Weights of a small transformer language model: RMSNorm before and after each block.
Each number is 128 + 24 x the weight over its row's rms, rounded and kept within 0 to 255. Layers, rows and columns count from 0. Numbers have three digits each. The size before them is the row's rms in percent of the matrix's.

# layer 3 MLP up, 256x96, rms 0.197, rows 120-255, columns 0-95
118:120134118142120130140118115123093143169199132158126153167149153107150147137122116165147143160116097135144122143091118113084123111123122129116109108101098090118121146158120101095158140116138091157168165175127128131091121137134113145120192127096167132115091141119130127106110119145149186118
104:165156146118121113125177087124103140147090074114067135122109130129125132109121145128146160124104127131093140113143086109160155128107156092179161156084133113095112123132128143145151158107127094114101119112089145135113116137166155173122148124126144085130124115114163110137177128140143155147
102:143131096147142097131070087104125121130142141128123085121132136150126106132136157104084128167170144100136141149089149137135147123153146133183114153148130117137121137126180066124151111133117076155120123105107125122152117132151122126137170094120132082154098185120120142114108123133170155110
107:150149138156162151119086095099135117145090130150171132086099160091118121133149150129134101125100136134130138109173145157122141083154116112115140101117154131115154115117161134126138098175156157113110134161052157111160100124177126134127123122117108134130106120136088119128128161171112146099
109:129111132123160155154105090121180136121120112139083128126116099123111097112133141133114144123131117122109138095169081143126138142122145092146135135097124113120087110121120133145077150159105186160088107112107117146097066115076116136156074129151110123108123156120131092151130120136125090156
103:059135111126190185137168125110147113137104100122135109140152135134118139151107120109122124137134143108080112162117149143087160180112125154108127158162129147120131118132106142152136116107081087163152139131137123145084147099142146141135107122141162084118135145142180083122133126133110131117
094:089087176142190160139139140109111099080108138134139154119094146128110150126083135102150096137151098117127110089132127134132133144157144132104111143145162102097126164148149185144140107127145113157122156128136129123139131139127154162136160138129158152114115132162151119115107178064132117099
103:111133121118173114125080120107126095126191143105108123156090106116102121131150120154147048165101126119115109091138108172115139102166123126083111177144116171172139169112154093119099182118153117141122120133129127135118142102133129122131132136128127127151123115105126140148123149153122097135
094:129120124145095137115139151129100142114155159109156129162122111163142108129169112162111115110116080170137133091163133099135115146142129113137138146156099144131162135126118165131088134105102119111135147148117084098086056113115146133093130124132134149108171120137166156107120134136099076181
100:131134149148128108191102132114115175132143104120124144144131145125148078081115132098122122180121143123134109131165131152145136138134097127138117175142149119140179147122150128132133145149108166065104129122118149141135111125144111105139137121128140161113098169121118175174072147085106108102
107:138093133161109146100110134111165147146113090164153161107135141123132156120136134153108142151125117141150187135047144161130142100111105164118126115133137136081116139107133104182123146128125084199155165088124126144102130146138103144133143140112133115122155109112110132101150141099132116123
108:087143090148088153129156100102129081165114137109154141124131107134098112116112168148132086155113133135151101112134122138089102167141100110113139115176145141120137138172144146097073117153139168082135108113138124161147104157143108090112115130082153148128134126125097127083136123133100128107
098:144097111115132117127159148136099111118109158140115164113115119158131107156141129074144136125155169119112093131113170113131156132127082083119148137147126095175142178144120175160162072112097090146150163089133135134123162134110157098121147115141140129111149113150128129162097124118132088112
097:173146094083138063164126163142143146127106166123154135106100105110129108125130142142118182142126153159140120117168126099090153109101127132134138154159150145111142118094130126124116119125083101152169120135138127106111108140130128111105190104127137126133127107076135095103187115127148116126
116:147147099100155132130138122130146125124124113123077139127092095137163100129125131102149143175162112156168142104118143164146132144111118148086116119133111134115141161148166103110112088117132148150143122109142085123104105147074093126080119090075138137169146161128116149127084155159109104150
113:145130152165129102138177125114065126124118122145132116130105168107097132113093121158140161141151134128153145141138125165149123128137126121126123129087098122102112148093132105192059155122107102105108129117118152175135107143156151118113153143157110131075140120143090180124128138142107147152
094:144155138115119102148083147117170130130087138131109163087144109153149109123121112129122141142116146124120121098115173100114145160167163103153146131139122135142156157110213148160156170152154146151116125110130131115097131122092137113126114064120095093099101103113136117152145127129127127166
096:133108137124142155141093105123108148098090164132169118171123131094123133070102131126117135123120141166147123087116118084110159101169135120098145128118114177132092114136156130119142107160114164144148117108123090135124143146158120070063148157101111098121104129151130096112120101137118103118
088:161112103112139120115119147106162125147136139143143165152150096128109090166111121120113128133089103089122112136159100120128134113125109116203102169141156091129166108111124131123106118130163125131114122115133083124141153155118113074129151080120099139167086159120101098079150102143127121141
091:101114117152134157159145108129128154129142107156125140151179166128091116113136155133143131138149145085120106134113138117145150122144134140120154125106179202094129126118129129158132115160106146154162157164139108139175145115167139093104145108104090150152090130129104137156157182113095149116
088:143137106132095150107071132134151103144143154152121121125147070144124106139188102091107124113138141140141166113124147165085098130122144160112127125142163116138118081114090114145132136133138102132181141155119158120116151135129174156126122085141159182145107136115117130146124107129126151184
106:125104156147152131122115171128112132160108105138127125094150131135115130137112127184125103111117129082106149114121114116124170088140113100148130160101063134127077113102169130136121170131142112191116139090143120097142101147122116163116153123141120095109121176119145155123156132131151138185
094:095115125144102146070138141115109138148121146114121155126114179162137155142126152139114104146130150148121126154106140121163142125098098105115121132169130087148115179102167125155147152081154088162153136135112144152130115130159141134157143098145151134086154130130170125142132157131107204135
113:133119116151090133109145160143130145123140107166163126152131132154147111157194133101121104106160094065116115132115119148109109113156114100116148106122098069132163122110119131125093139173128146086125120092137127122090136136113148138149109113106080098121130095108093136144144104121103092087
091:185111108119126120131178063117150109166121152154112083105135096113135118123112103113104151094132130112080131138101102141124143149118152188113144110111126131115130090174110138135129123136131140101122119151115126103144110121149124169112067153106145114128132141103148126114118121165187164145
091:114114139139131112100125143145147154124153150138147148161161072127132085162122129139094110104160126116110109126074134129113125168138130133104115097099150132083160151135124133129144116129099118115145131200059117121099148154114094143128091114112142141100142110100184159125130112155098109131
101:109177147120110140147133138122138122122091169132140140119133144136080083116117142117160114133086132109151185109132158126140122098124149089143114136113097114143144126084161173140096147097116094119143135086134109109102119097124159110174122094167135135164148138164105118150122120144129064117
108:152157148124105083110113132126116101123121137140100137146130093117157120132096161169097114117176155105131155138119168129105081149152120159101131133106141157169135103125102125126093104065126128119118133136077090127126144112099114127118142168127100181146177158146131136143139136084128110156
096:143127116132133178094138134125132105151095146110103118147188086120172121053132134174143115120121157124128118068111138121136192103145124115126104111102095173141124121111163134101105129182129123134161140127138096134112103146144145157123135115142152127150112117108108105124168123113149125121
103:134080153116104096110117130136108169130102133133142128144154153102154134125130102159142115149139137115080141113159106129142107099157138136104118048197121123109097145160124155130155145143108117112092123124131155108107158100138126126151087126158111132173144132150137153140177146103116088109
091:101123085066137160142174152127119156127116153137151128174108180137153123176124117136096171114091132154106147152146129137096111119099133131108106151132152131139171145140100148132100137160083107112108085134089123077102084156110133113163106146114126136109152122114125112138123126115114122139
105:090109128164141158170163140169161136162150124110149141047130129114144090095145140128149075134149120172099090098129139125126119105152144141130155107135154134121145133120126101123113097113155121100114128156097102156154105115168143131101103121115147153112147152105117179146143145142140101128
084:126141080117153182123155130137169152171128136113153136172135091119140087124125115133159104167104120144119109134088153136151169117121133124084150121097137151164111149175121123107111141118078116136134154158124069113151162135133141113150138096149129094125154116104105153138111119119123078140
100:123115130126140156114128120111146103113152170120087124113118165140128131137111127076128141147148129149126146123098141072114135139139129096143119127168087174190120173106149120091142132096114133160162116120140193146124091127145127117175185103140110107089121128123133142161123132112146137096
094:131164126126137148071150138096185128135112125140148134185138122095118129160157163117126143139131119142115124122142071104101161131100126101104067127110114106135115127124120151122056164142127126107146160121118111126098073116118137130170140142147136103104126094133130104134139077117151116117
092:125084092164151127079169105128103107114200140115147155131143126102133094142118144137108130128156136088144103136158154119155122136093123116127116093145095143123135122114122077139134132135129074128099192146126134130132149145110131120083143108106165156139113133172150174134130160133128134146
097:113123111157154180103155171110094121099132129124119146126156180116141139113150144173107111154105102148147138188105170107128142131120098131126115133158131146142156167134111118140110069156113143154135158169127115126119101130109107146146126119122132106117157089132094163179122121157081119141
104:132122115108143127121091146147115104168142119156072144123121156103141083164147128122119149123133116083114173122107115184113131117111128093094135157151106151149121150111138124147149119113112127169149133118145150092067123131119161148147153146140093139122186112140109111127152128105179136077
097:139089125118081129140135107111095128141122103150107113177109133114094108133109107136128110097152119153142168146116189113124132099153177137087155103098148088117131144098117138127120133092108144153135094113128122128128113114126157156135164182131097094124126093159148112107165138121099173165
105:098110162110145123144146113122111133155151094117114135137141126177130096118101114156108153129093113157144101077103160175084103174100116107157136121147118141112108139129144164150135124090160121122148141138153144177090155157145106105148097108108104121126119127128114170094141120087139137077
105:154114131105144113135182154124144156111141086121111150159137131126135104097111168148144091125061136136132077173138130102142093141106100105176176143150164133105095137115137145147155159138116166148124133122092165147133103136117159173114097133117095117097147118150139128139140130109103124131
093:134157139097108130125123148141152139172121088090137141100127111094114141073165089161113131118129104128148118145102156135113163129102126098111141078119107149136112106188094109116126193158128094131127108096102131134086142135107128124087130102100158128130143103121107118136168120163150152136
099:088115145126141154146161141077147139120131114137086108119156123108132130141155130110145094125091125121141099155129115120152125132127138084147133170197110134148109115163105144150094144155144107143135167157081079142154137120159107093154117151136107131120072104105122129130067114125110120111
108:162165077150090150135133111115116117091135107152162135116121089155135153152091115153078137142097154134103109133126131145128137119126092125092129111146169167131092149111112114150121109176161078131153146110158109153112121159117163151159128139119103090119077152143129143106140137137141088132
106:134073129148115164108110109080146125111145115143161155107121114087147135103088159134160154123131134135135188105128118121155138119135109114159091109141145119136119115118210158071137126122135138157111117138127144116120167169125112151112124134135116142126196130119118130096147115160140162150
103:138108104118135129165167110137120134120150145149148158137113142115157183128107111109108149144135182153094136121142163099127108077121141144137144065115123115089116137153110092105134126148153155124113142177081126152129102132087145127088110128148140142077103155153132121100174124113160132127
103:154129088126062106119101135128140106140105115152111180112154156170132118152106171146127124140098143089117139128131101114145137145145103078120082111143122146105110137107141131166143109117115121145113103106131123116108155152118120103125120052129090155146153122116155146179097107131120142169
100:110127102149153110104127133117111108109148089136117141139148145127123116146167107125118109110126161151101147102136115149140119147145144102086117118139134118092179189108119142149114113045174141130142119108084150100099133098126082155141124135118141154143145110150124156079110164139121139175
093:087102141107129144148114143094152147132106085128114108129126124112098088123128095096123123151127146139186173161129091124115118128152152101119081109134156104125130150161185131117123132105108072117137092135085141104124108141115104129092115128108168147102097102104157118176141154129116114109
089:082144169148165140129112128149123148123124109064112121141137097139126131086112098137121122128116104194184117113177129117132133143127157134129125077128123145143158108179159119144149117117142117102133123141115104124120091151149108111091114114152115130133064179116133169133150134148140107137
093:073144114127128128097084122125110095114089116173166099117114168161114118109130155180172122154127126129105125094119112146122112102131121139171140143145165135114129181128061099101118179153131120140099105154140161145114119152128119143120125133124149126144124114104138143137146072095116131145
114:119131134129119143145131132119130123120113127117099118147172134116095154160119187115131129129089055126109121115158098097114161134148135151139148128147109117134078139124124145161164132134126140110101162158147132072110154122100174071164126080091137092160126097111107131124161116105144132128
088:137143124156163154145101155145071091127092149111104091113123102073170128147101137107176142139112118082090140145088118117107108100149152124120153110147104093094116104161093112108137105104105114151114138164083138123119151120100122137110160150138124152126145099119116129096154153121103136138
093:167161184109112152154113130133117173127116129134110158132150165088171082113128123155129145148151125131127172084129111107106094117102180118131171116092141105178125127140078145127123084128151133114125116139136114114114134119092193151127133131141124132127125142156155121088108119148106117108
105:128178089116154153117103105136133104116146143135103165119110115080092106136157128146124151172153131124155136140100147151144141099152122139159098120088124113157149141144118093088152100185122121163107093154133095147138107107100133095119092100141120144186111129143134113173152119117140108108
106:154115091150092153172147104099093130142147122142102165106152148140173153152113116102141144135113114120098128110089146115137118101067096135144121203133160136089092109106135107118103112135125141117157139089165104153126098136132174145145133112165134109135144115097112145131150151116137148119
105:147167132120104118161112119161148119104143114139146115144115146148148190125087130149165090136110103151121138126196104132121130148131130108128129141129111151153128096102132108099099123114152123149157140171085128145100133098092139113139132105147129151146185136162123154053091146141143143123
086:137101133144141165176108134155158142150142185162140092111095174144100172173126081139141125128136134122130100141138127160144141109107141117106149107150092106100131132140127123130157160124121104132095116148135124100139097147088134132117076100142171129149052141130108115122121131129167133123
093:132124112135111085118156148134158127136110194169136119159126137149167132101086156139143107121086126128132113143088114124124143124160153111133119122152125139130114147164126117119106080123086126109123112111166147176135086141129112174109159136059096156137156114096137151105126130153173127123
101:137112168140138126157105127115129126105104099122088102147129146118165129146111104128157083137101139162103108092133130109081132153143131109171135068117172106113108112143141134086108154138211127152109114140109176125147118116132113146118122147133181110121153154113133136079127144122139129144
103:145105149118152136106120152112140135109114119117137111146121141132150099156115109114145131131143136109099138149198097111116116146124115138121131147097115095119112192122122104155046124087066120156128134130136138143116141124091125145142142157124133119117075077175159113124164115100098109120
099:077110183128148074124143105135126136107124140104111104131207098127113129129117089114116137102152140140132160122144108126125128138128162163108154114117112130168107104104145128168144112127136119164143098142150132129136141094126153148134146180106119106130129101147122080166091161106110160085
095:154102139161140158124136146137099140144167142151123136094115199135138107171132123119143131116133111117130089130111120107136141168129142125156173135140154145093124126161117131162108125083108153148130123086140128127127116119089117073182137151081105118163137159165113159152123124178138148151
100:149158073134108128129123120150110118143097110140137145143124144130126152147095176161121120092103129069116112130156124112102097129123078105147125129111128145170182113124123170167103143114175113153124133157125130150157138137110124121098145112166107153109145164150104090117130145094083126168
107:177130135127122129113167111092162138103092105125126103144103099129141111111177195153128131113116110108141132142133079092099118111091136132119139107106123148097118178129087147085137131127092162114075080134110128110147106141153122146091142117108079110134135127122108145134145146139107096132
093:156112126108113158137142130140143109106127129146104107104120087105109114180163151147104078167119119131112159125096075096145136143116150181132142170121144124154123090154143135145101086138142163084091083108147155129171160118120149152132168125136122124144130141121123153131165102120124112156
096:099103124144148126183126106137149105141121166104177144135149124143125146146105087125136135161100111129112140144133138094134136118127138143143123105094107122102142105125154116121135105093144137156124133089129075109146141183124120122162113061150145131098101157152164133105134065135110074100
094:151129118110159113154152143140114123135155133105149145130132116152126175177131106135120112116107127107079132130132151145134127170186150153114098124071129099156110112113139164117162085114132145154125096182110095114126085105160128079139100111133101110141124171162145123146128151134088149132
096:125117136120164128118112100112096130151126076131153109175070157184110150101122107125102164147138127147146144125159132121148110110133142122158109122108132118121130150138098089136146108144173117100108082094116129122121109140097122127178129170193156138148131167099144107106122131114161154150
092:108138072125105119136134115136133144119155108132148158158144125126119141130095075092142100162135130143115150133112212149114166123094141144098121175113133137121120158117110091143151122128140141111116124119127163124154113128079108109109159168082166149122105104151130130084140142113116078117
102:147093145112135154165119080088058150135125153137164131123116108170130117154144149134119140149135144160098138096147155135134102142142106194130115137092146120132101200193096119118105114129139128160121145121176145146119132115114125135138123114121120113107081115129121133112096146150131126126
093:112153127141113092144131118084138148125130152125136125096147132112146143130149079114122117130106104121123128145161172131143132216130115193126141154137171155155139128136141164118136140111110155117137118143162173135105146116090128125097170117116153105103116152090093112132131157089170140153
097:126094184117134157132091145124106168114115115073175118116140121088101156143077130151137107171165131082109141096180100156119143139137100110137134105132137129154091125098139124096131141108123129132118156115137123147164093147113150150124145140114133155159140168137095121130169138148135153159
100:139130157136135156122131183118174136104101126092134133123143100134124099098174162136103149134101120129117126111176095128106115186134150096103128106120115118144131099129163117114087154177141117143106110122140143124098126143129115189098145099159167140110130122101103177115135125075115143125
093:109134145122109119093135126125107118108131131158069080174134089096125118132099113109079066151114110133109140145148129100117126120160141112109089105159143139123126120121180131118091133117101158142136087120127131143176093160117123121099152140119183130104135123147168132162141124084127156129
115:071103145133152095129151147121117114119100120118138148159164157118144094106156121124136144127133131108178132120105120071055115098144101109148110121123129127125104131125192120133128124129114094088135112122105119083127106121142138061124136128116159157121111144099136137161160103134146173141
098:082160074158147131131150106131128170131139099171127166125131178157065096151113142126124128154148117153146128120130124109112121135107125140131114147090102116084111124096185125121122128137099111124097131162152156117123178112146137134145082097128119087125139152109144153169141126151099145116
099:095112123114135154130163076084133131164141150103121156079166128153128088109142136086090115147122114130158135137088148152072167157147124139132110106162164116131113096115119104113107113112132088132156134122117113138154149125111172112169130084121143160123157123140119137130114091140120083110
090:120197166133139148132193144150135112158112147115092141123109149148128123121171111112149157119128099109157155139124140113136161110111148132124096118123124089102112112183132124085097135119126115111125103165118081151100120113129109118137110137132093108136117113088085177154100109165163122126
109:081121150143092140116147137121153141114070110163122129144109160141097117151113125121082086105132129145086160139150105149145121094103145167117133115158163113143110103118133084110171140122156129126173121118114130134168155153100143187146143145161157164118116148152149107146125161128133159123
093:124161134149125126109123143144139077093138142132136136157089139145118061159123135121152125116124092139107102112142147116130128128176109107112126121106149158132131149145141140111112134095098128169096139116158121147174147084174145119106146081116067095136104097167153109153150125163143131097
105:122109116108119119079117130115142168146151138100080107168142129089171183139127146117157105110158135137141125149141141129114117142111112093132180128146154136138083151110103117105150108121108138154127111156197109112141121146108151147104148129137113162157087116145165114146125155098125184125
102:143098192121133138116075136134189130120130116057115123135151143120140112136163129116149116152148129133113162123136123072119110093116160150124109108141111125111126152156135078139135112145121104095134106100096141078130132070128115143101093147114120106155122103157109161152123149108113109124
098:101122144093104111110164106122104121124141177137141119131157140138125104106131113114172142121085106143130151117160112077147133148105105148090129138154141170196080138118126135127091133152089071140160143146109109123132088132113115105130101161136157132118122114108111152144116157161106090098
098:139061083129137129110078141101143106109158109121168100094136143111092113114135122108161149107118154130126102142115107124124160128131120122119155160135100116086092094130082131136096135118137150108128132115159153140151170074124175149127109095117132126159141157120150094138171135147136167143
099:152146148128120115112137168131119152112156109161143158147119119164123165115118117129140102154140167109143084146117127081166131137097134193123134102104098121136097131115140170124141135146121137151117103160112131098124140136193162133130118200113129160110110085177114120119152128106099117132
101:177142122089121136138142085185152146149096159092141086096119089107149161150104133118126153124111138101130115112092132118111140186126134135102112129161140112176076144095086134115176099113133106095142112080134142096116105124129132100127122142139092139129152141112123127161117141119113119140
107:154101142119105143122125100137134146050087087110145135076138089139119110082138115200105138156130108149122129069134111107127168124112175105139143110127126130103105116117148128107160111137148123107117129147122130171142133149124111165102117116142162150158122133104156168132127100143121144138
098:162112111150125124078160135183125119162111104117173115149095126175154134114183111155128132112125110179124124104102145125074108124114110146121083112138087114092120092129157097111133115137118105090155140153146084108122194128135123114114127129118123139106107118112162148127116133140150135147
093:076128118145100131134159136154144155110139107100130090135153138110114099134113150118119146117144111145150137115137139141122132103122123147145134127100120122129129179100156126102166073120130159112132109170144107167110145156098155112122158157123112180123118125151138166121145226139084153136
102:077147151106147139179148100129140158128136119121134134157127131158120137144141078145131143120181103177144140143113166146142133122114165167139139134112096133131153113158147172103183105132160119134152122136139182085121137086145140145086119149128158142125133135167098150142095166145118136116
110:079107103159155163123160142134126131136136131145149126129086096153111067131163126174139109127151116118148121144101106163136113119139122121160077175116168135116138156148148123116121093139134123114118093108109098133138139106138125130157127096118190082169112120101141104088101101127104102118
098:129125148099150142083098174123137120165190121111128126150115131112123182115110159134154129131116131123116157110151139144160120157148170144120144120133130121155112138195129145112153108095181162084154154123141158090154144113184122142109135156150127120127139141106120154123174159120112117134
097:107147134164118209137147098126162114089124098106139163106156110102143085124124123157112110136179133168167145180149091095140142129099143127105163146146145130116115077126125119135138113129107100166132131133128065122121152151122123133096149139141125142093146137137116147114118119145092122146
098:114117167100132110145150093148098134102137122100122136117090125149140151108131118151126117144141144133129160146121119084142110145133154101111140100109119125108115123143133123158089062137194197103157097094124153108153118144087112143133141164115100126125145105125104149108105079157117173116
094:140121113183151149074137093101129115121155156098164120148102104119134099143140138117140156113142127121122166114118143130185148141126135078115128096147135082101082109101152090151118130142082139126131160115106168166127104146083106105120127158105092118156139108106106134137096118130129101150
101:111115153151136114110118142139138100167148108148132083130140126156127136129133161070106147137168114128099110137126109106120101125110125158127184142098096171135177132133120141137161161116123182126081096167154124137142160115118163148111145135090120122097179160092141103159126156129114125137
099:145140160153126122119130142134116095156093126070150099132135137103150084160094160122104115112161145125123116119177109101118100106109158102129131128088088105152112095126145132136114121114110113115090104134123143132154123145189131071117102144137072146166097121136132127159122137115139162084
091:127105099167157154153164136118144168093067094132119129123132120144118149114127109136096112159099130144130169116158084137121139159129131096157089182139124152108136133081132125144116128111136157124124101151112152129113089148113112127123132074186123137143186164127140121107128151128110101106
093:118173079148124126138137125109109129149128146148103096137155146131140150151099132143126144097155090137150111120136109119138162131132096122084152134148133114129103104132145124120134138131109160100120153117148141136140079135125124115172182117115069110129112087070155093125151151176096116190
089:147167155120128093072179155134111127120111133161157096154111109117152152106137135161122165140138164146140143146115132120117141137167118210130115148106117085145138098119153106123120134135137168131147144141162115116165124122121161130131119153189127123108164114141072149137141101135131144147
112:138162110112126097119142071148073119155112114117140147177137133149155153093122161135155143134104110125095170195135139124138141150132112143142167143102106148138136119119133114139161093105163132161152088132153137125101116131112122108151129167122114123128096130143175174130158122157106177131
094:150134141176148115119105128118154122087140126088124101137143144098163138120182110131133136122091151108134079161154085140143154172105130100130145133139159125095156091168126101132110140146104117122146062157122115144123127119141109111132116137126133120130084179136120148134094139093128112070
092:151132131141092118125102119125136103138106149045139165104151115161120098145100148131131133120110129114097145152152148119118125111108113162107086096095127140124143123116135130116164097098125164122123099076138118117165135106081052162086125115152107173105124133135112114145134132124121156127
095:113144167096106120124142136165094131146129150124116155131136100149158134157150131162110146138118123176160134114100133143118135139120153155070141100114121108164112147154158107146139093140204096164175133139144159102101145157126148133131122156138137075119165134137145162155130129136141167153
102:081085134159139129155103098104183128139146158101153153135118119143153144136097142116116128145147136151114145107138155125128152141140102146154127144161078125168136121160142143114116130075100125124062111099150136102127148136131135125133078083114098177113137146140131106184100123137122157141
099:141151143099155113121133094113091076154123139206123108154148134125097087123175136081146159107142155138126155137143148165095125162124135105120121125108127164152129149133142117165148112098134144132129138172153093149121140161141160140115108116120196130117130147086152137125116106113127103120
094:130149075115111096130140152114145117145078128072123154124108131098137100152093159123124165128137161137127138110143113147095123121129115142129128135132122141171179138174098135108121130115084119149148128125135148125127175092147120125175104122155163203124115163134149137157119093157163127124
098:114114138125104108111136155153142171140150122101119140141147106118122174096136147113122177096106141153147087096114156113143172161123089114129125133120124129140114160084073105120120134141115120159104143136100161165138093168120136101150092173135141133114148118151160156103110176085117151109
098:084150108127111117152169106187141129112133130140169100116178115140061087128101135111137139135153127127119131153101143100134097109129097143091127141144097097102088136128129090157182113110124131130151170105152121145074132145153109140097110135168151096128140133135113102128136138156115133130
100:183133141151139127155100138123138174133137083081078094148096104099139154155107169132119124143122183166116142118145118094138114131155118141122164118085161134156101107145078135119115107123121139143150131131123123160129110104117136164120098137158133115153132089138154086133172145129154136159
081:114113126088135105175116107147126149094121173144130120141113174148144135115132136188144130151129164150120145113113125093157153113136122105127145098109128150142105098149145128119175123114141147152177155142141075097127145140159135110123133107173108122155105132148130161115186116186166114134
103:105090138161107127165144149147155102159109138156166173131135106131153119131105156095153119135161143161128105114106063124148142124121090145115151115136117094160133131144116135067138125154158173120139135133157128129141124136104131101102115083114113153136117145087094186119141142118134127180
089:127133137139144136085127149136150090149117090171146156094191169113117128133169156168142154135095123092087164119152134152144157108106132110125138120096146144155102144141141132094097138065126123126099138149094120148111095169121117139133135115150129095136078119133108129137110125124127123177
104:105158141115148158100116171080110083117150126124098134122116099101133161125150133106166103093106129127136151116160125100099132151101113132116119090054129107151153132107194134139135102105141125122123147121104108116152105102122110111096128116165149139158134122122134156116146144094118069096
085:141132150143125168090148117090151095103146111117093138167106119089103143120124099093143155130134167127159098136149142163147180132124160122129140129147132140123135116119118064152152122122123199131138133120107134113121157133170109167123154083098146163122138140126086128151096125162096117119
076:160105142169091129108166116108111164143126142120137131120087118174136153123146098109115159098115115162150122152143126141124113131122105126078102118116133143095150084120118136124159102140161087107147147123130122104082107097124132144124186093115100154123098118157133112089083117102092135079
106:138145158119133128151140099167136156140098147104140129152127110164069121113061158141138149143166135113150102156142116127162113125133141136127121167125065113127137161149088152109149128131137149111160115116109108181067138110098171113135146135103104099098124142109118127114127152120116112091
103:097145128153129131133169129093168106127151180136151085146142153109112152133106142124113155146129085136130110149137136118149114135064071127121180103160116143146118164166115099119119115152110120126129165157121144123121122097158121103121129129110181157151115165087176138134123142100153125133
093:179129126137134153111086123141121133139119144112096154114110100140115110135114182124141134170138089113103154122125135110136112163139111127096125122128144150100141146163151149125141122111115140088144141100139093108112142167146117090163107083103175121105083101128152169193092113160143114155
104:141112121134162133140112148128124161055115115114132165164155125105133147125092130075165137099098127109091166130110123090111117144082161125115143118175129121158102132126156113145181140122101142105130155141157092127118135140151151130145140168116139127067097156120149115102145112137105111111
115:165059125152132156110125142147104136155128183130142174145169137172124134132150116110100097106172138151128081129087114148143134145095102119178110099134098138138166137115112108157103120120157106144124121131141094149129125117174138133133179121140130149142103131113141146102102094156128160122
103:101138136113146093125168155098112090160086136123140089128145149134133170124125156128112131138089129120107178157116170169163096140111144123130128150082132060138136118141133123145147106102134126159128116114134122127098147161136145157147158142170117106112110074144085096132083131118114135114
096:103130146144103108125137160136113137121120169161140127079083158128118150143152165120104140129153100122120147131162112091150132138168128101114151137144102085159130161120144122156119131093098126150129147131153136080128153149166099128119153150108103128058093106078109159128143111157134163152
089:115156143173092133112146119098134127124151135129114135097155145194167157120204157161110152130159129151104127143115137153163146148119104151136093162175118149105104083149150104113110169138141114155102163149157105115130150137156113133139141117118136126117127101156084102129142142110124137125
088:099155117114151124108093106080139161115135134159163103084090116145154103169152163143095123136085138127118128139099125106137155124137149154132095160098091148124133153099123103140118106097155125112155152126150156145118130095185154127140144149090113081132128160094101121147119138094151115097
095:133063150138169142122116150117123140157120120163144095145149120121114149087117136182123171105125135158120131089101093112114130114141095124127151099091163128188134103146105138136140111121125146175141093122140093140134153147147163140111124167154140138148150124127129123060137121124160110161
096:136132110087123154153131139175133178102095157115126122188176116158118118144123124146171103108108131151165085100118138157124138091158102112113151134131137097132153157097132133148084074134142114182122137121168098167115124127116139165136134152106110161118139111118124139119152124152111115144
110:127130123093142151140137139174133126140136144149148144094103116145166111121149142109133115113151087113126112105160189185094127094128151155116153091162133104130157139082164157083122106127145145122129129127117135169117174131131118125108108093105156148135192090153098115116119144118103125116
100:144084123128147169145132100139152127086118124125104118090120096138129148125157176127107135199101148171149147119127146099111114097132137065134130119148097146130123151110135118096182101154141163116115119156123152112139130155101152117112099150096131157152115103151104122100136125144103150177
103:128100153164105146122134095156138131126133108148101089099156130123120117074122127121101101141101139115139122151117147062101079120106100152123122121080150159197170165147132115106138156167132127142140129143120136116140104123140138172145125150103130121122091106151129153097158173118118105152
113:163143095129109175156118090137111120128156137157149144140114120105137103153139097137161157156147138126080109103142144143126158134124122121107128120123147143141130119104118113073142083119136125155121116184132128132208165154131133134146143151114076142107086139149090150123130072111125118104
096:142126162133137120137113128094084165097109104149096122127100125118128128135136117124100168104170090160119135177132135157135092175128145141097115143177077104114104137163125096095136140146142123150127137102130145127130052100139103115134092118134145105131132127144174119147106146136086163123
092:124144180149136123146109074157138145139120147090114180139119140159131108137174126076096137108101125102118130137098123122153118122137118175175120139162114122140113140124102127105122106146105078122122107105112100158100121124152103143152126128171175118171111121127178121157120137140082106108
096:133108158084132138097114116147114166113160126094103133109144163146166189147134144072108150073116111097110125129119103115132129173126137137127094145126133136111119125136138121158167134161145134133083099136137096089150130090121112167105129107130135120084151122139153126106173180124126150111
104:086161140205128102117167148156128166118160166153162118135147120131106156102139121150146092105115140150120135114113122149126145134180100125104153112104116092139116113098127119123115120110142127134154117110124161108082102112145154115147133182183178131121151120099158163134114139150122125116